Weights of a small GPT-style language model, trained from scratch on English Wikipedia.
Size: 20 layers, width 192, 3 heads of 64, vocabulary 8192, 10.5M parameters.
Training: 200M tokens, 3058 steps.
Each number is 128 + 32 x the weight over its row's rms, rounded and kept within 0 to 255. Layers, rows and columns count from 0. Numbers have three digits each. The size before them is the row's rms in percent of the matrix's.

# layer 14 MLP down (transposed), 768x192, rms 0.161, rows 561-589, columns 144-191
100:194146092150142101108123143122134133147163133146117088170120168061138090113125164154104134161143114117178188119128138122145154113138152100096131
116:159144121130160180141112076069139155164067155124134074087140137067106111144133144136106118082142069113128188155141149060139154117117147123131134
105:138214130065084124144121146103108129085137127116083129141137144127179094150165075074121130179143169158131156060142112116083161127105148101163074
106:141099095134086115110091099142156104118082099121116099073140128069196133175163125162148107079119102113131082106100111130136158099179127149102146
093:096199109143181114131132156124060118123089107124173138164113158046115134152084124128132047096153113120131127146133069058165127134143094082133125
090:123128174152122101104134157056088147158076112126181048092127193131055103138181149166102132146162166127067125160132132101087157165133121122126098
085:133145093097156166111171112161109104115155114066178194148140076174163117187133107123113183143142136142119118101105140136197167118085168174132121
112:111127069109152109132125164115083167147122192114130121101120140109134151119083172116189051134096150127163212150153137157186150132105166139118157
099:146182141076134077127155128068118120120125101137161153114143061111145115081003070174156092135116077082126107123125118143082142160114152159099181
101:157140190134096091129177107148110108135123106127119075119130134126159136116120184106154134183131095082163169120117185122101116182100133120063132
093:148067155081120076177147153148194115126139110072130087133122127100109119113086138079081095148145113155077153153118113088152125170162094118125140
096:163120188153091107176133170091106091125139128148124076128128165079092152118123169165102110153143125098144134162155146128157151132106170077114072
102:174114123138125159130072106187141158170097128131105134144084129077115068148115039159106200146188133111140242151168066120134167139153141148092115
099:162165134112122097193140135085164160207094097130142106102096117058129128079186129076159083123091131137174140139128126141233133112149116115162117
110:132115099151168160065114125125148102112106145135141104154085125138146118180147132104132174121180133154159159126138148123180119116139159099157112
113:115091128146071148176211081139096111153127130133202157084074131181097102156189091128167124072205103151169184120111116124163064114136117122162121
101:110142123040132049132173121095125116112111122112123045146110135140122112067146171113155100146069141141177173108106123136134088110138078107117091
096:180128154127127127108131127130089140080185134138147106186170193138094112123168093074196137175154118111136075166152085130126123104155145175081148
104:087106147169108121134112206152116136100187194115143093079074183140165129124138132157130177124136130090151133125112130170101066119117158104100150
095:119129098156140155085131085116190137153154140173086108117145127087107116109115141155102118145102136093180093128165121090089156141173102098037197
097:138133107088150139068116094094130078149169054129160131143175057159093148114194161106136217093182153053149128097122095154158149122093125122136133
091:144120159065164175082135207092164094133163140110188128117130140085140147189115094098139113154086134084138022118131102134119133133077107083167122
094:199143126202168102092087146130108125143090078129122050189095200090123156124133137112094139140138098102187139127107126135151127118158191056110093
117:154217180089135125115106121146122141102094092175121063139170109171149157101082104087122132144109188079129212100129166149058144163125125124142108
107:148074138187082108074122112130077125119141154114137143091086125106128125187140072126116142114147137143099213137126071134129140156146084169155163
089:089106143161111156062111156116147067096102139134148011107139119105130134170133125108111106192064083124071140138128130068166141136148158119144108
107:127080105137132106103058155155110098154121132154117191185133105116124101116136196147161118172068158120149183142189159064096110114108135089117129
103:140118123143143194152154103124130157147114122079161128057097112093090102146078094098185139147175137069170180087153149119094096121101116099139089
100:107155135122165154004127132165134087154128153135165137169141153158091177127133102129146161123131160095134136132152137160057134103080108208122151
# layer 14 MLP up, 768x192, rms 0.158, rows 562-589, columns 144-191
106:130123058122190104182095142149118108158146130146122117112119165168166103098121207120119116113097075139163141170110102156080108191126141126063125
105:095136182189085128090098124148135135117118145086133104140105093109124141143110127112123148171151175121142123112108093189124049105138103174185136
099:158133088091142044149161132150137116115162189147116111164164146162077156091154088157148113203129110169120171172170139165144152172126133163139080
098:157102101058146079100119142156079123091099136151085125165102119127128131111130075208100180162172126208079150097171124143108157137123132162106141
100:077120110097146128071181138161155137138099150122108107152075137139111148093117087116159151125157116152134156075096152105110126098184125150179118
097:166140140094092130171098102157143139131130142115124119103136175144090143117134138094147070095128151105126140132091143058187140168175122135042166
114:142148137112193107106153181167095159103130210094098111146073140172117164100173115140113198145141091165086095132116142103103094153068146133104110
103:095151070134110121116149131143133134130126095142087131053147147081140149132125108154108163126161084154085102101126174100120139050095139140143088
099:119140077190147111094081149125112169163155083121168148148167099074159147116157207085125130119096084145135129143140125147152179113158157146158138
101:145122141094102066144062178142111120124114123087214158139147105102118154108080145142129147141124170092184142134163082174144105137178156140082064
090:170161183114142123102130113151196129087101111120142164095160105171152104136112088184103183093117128147096071142152146102169126123110092135092100
098:036159092115134060141132156096071098184137142121112153117125097133114162126125186127158121103103075123134132088134157153135067130136126098121082
103:127105181250153126082100132146130131161089118167134125085125156099122133116119149138118081144129104110093128102127124139116166176053079183154109
104:138170084131128161094135193135104100095064145135093137094133079135108088117084103100126152105144127173162125094135138122170216140103104163171085
114:101141097139135190153107153118154105112136095074174119144071109174194126117126132128147155106057062068124068130142166134127165100119104077125153
108:118146160132130136136112095117135095105148120168048138136060193126125089078049143199165132164106068094137153049150110157154097135149132154157144
099:114126133133074147215100082080112148122160118159085208138116120129147124097056133137099164140106151150179075108125146160114133234084070132169110
100:117142135118128126171172158105139093126154160117045133069101203142177073155128217154081162086121062106125165086070125142184139149081128138127142
099:150170141120179134117136182140107107101064127106105160089107134178151160180122154110103156049159047185113104121114175091213110148040138086204114
098:084135099118121093159136026117116113098174078174112160095157114118109116191108145130120136193083149155152133154107135115090123148096119143161143
098:136167094161092093137117108160141175194079210163122128159137130166119095087137099079122156064151126121135178124088127146149165123132170102141066
089:136164116119150085108154130140130109128129099147167120060133116123082093134139131174174122089076143128172132176111129085115122150120136161156161
106:154140144128140159127129125156135093128061090184139161155095083121089123165139132155145155181118086132079137088176111112118148141138134136091128
103:155105131156130092155066088135162144101145187139073127111104184112175118096108120112158113087130101175166166134101096134116099188144093137121113
102:126152153112156077195154151168140153124141097134110153079121090178183144183225085173153094123145156100151157059148075086100102112108134165105055
105:068175079114120139133124188177161168120071124150118151062115089155117075106080174108127140127179127130069178146137091063148116122094159115138103
100:159102085123138111141162140137135162107123117106094115136101156128152159101114067140134162156119085149130146137064184125136127160130128115084148
100:076168144122111152145145141115081105129163137139173171146108152155174081098150069114157149143135112126169143102073117148126122162206171181110152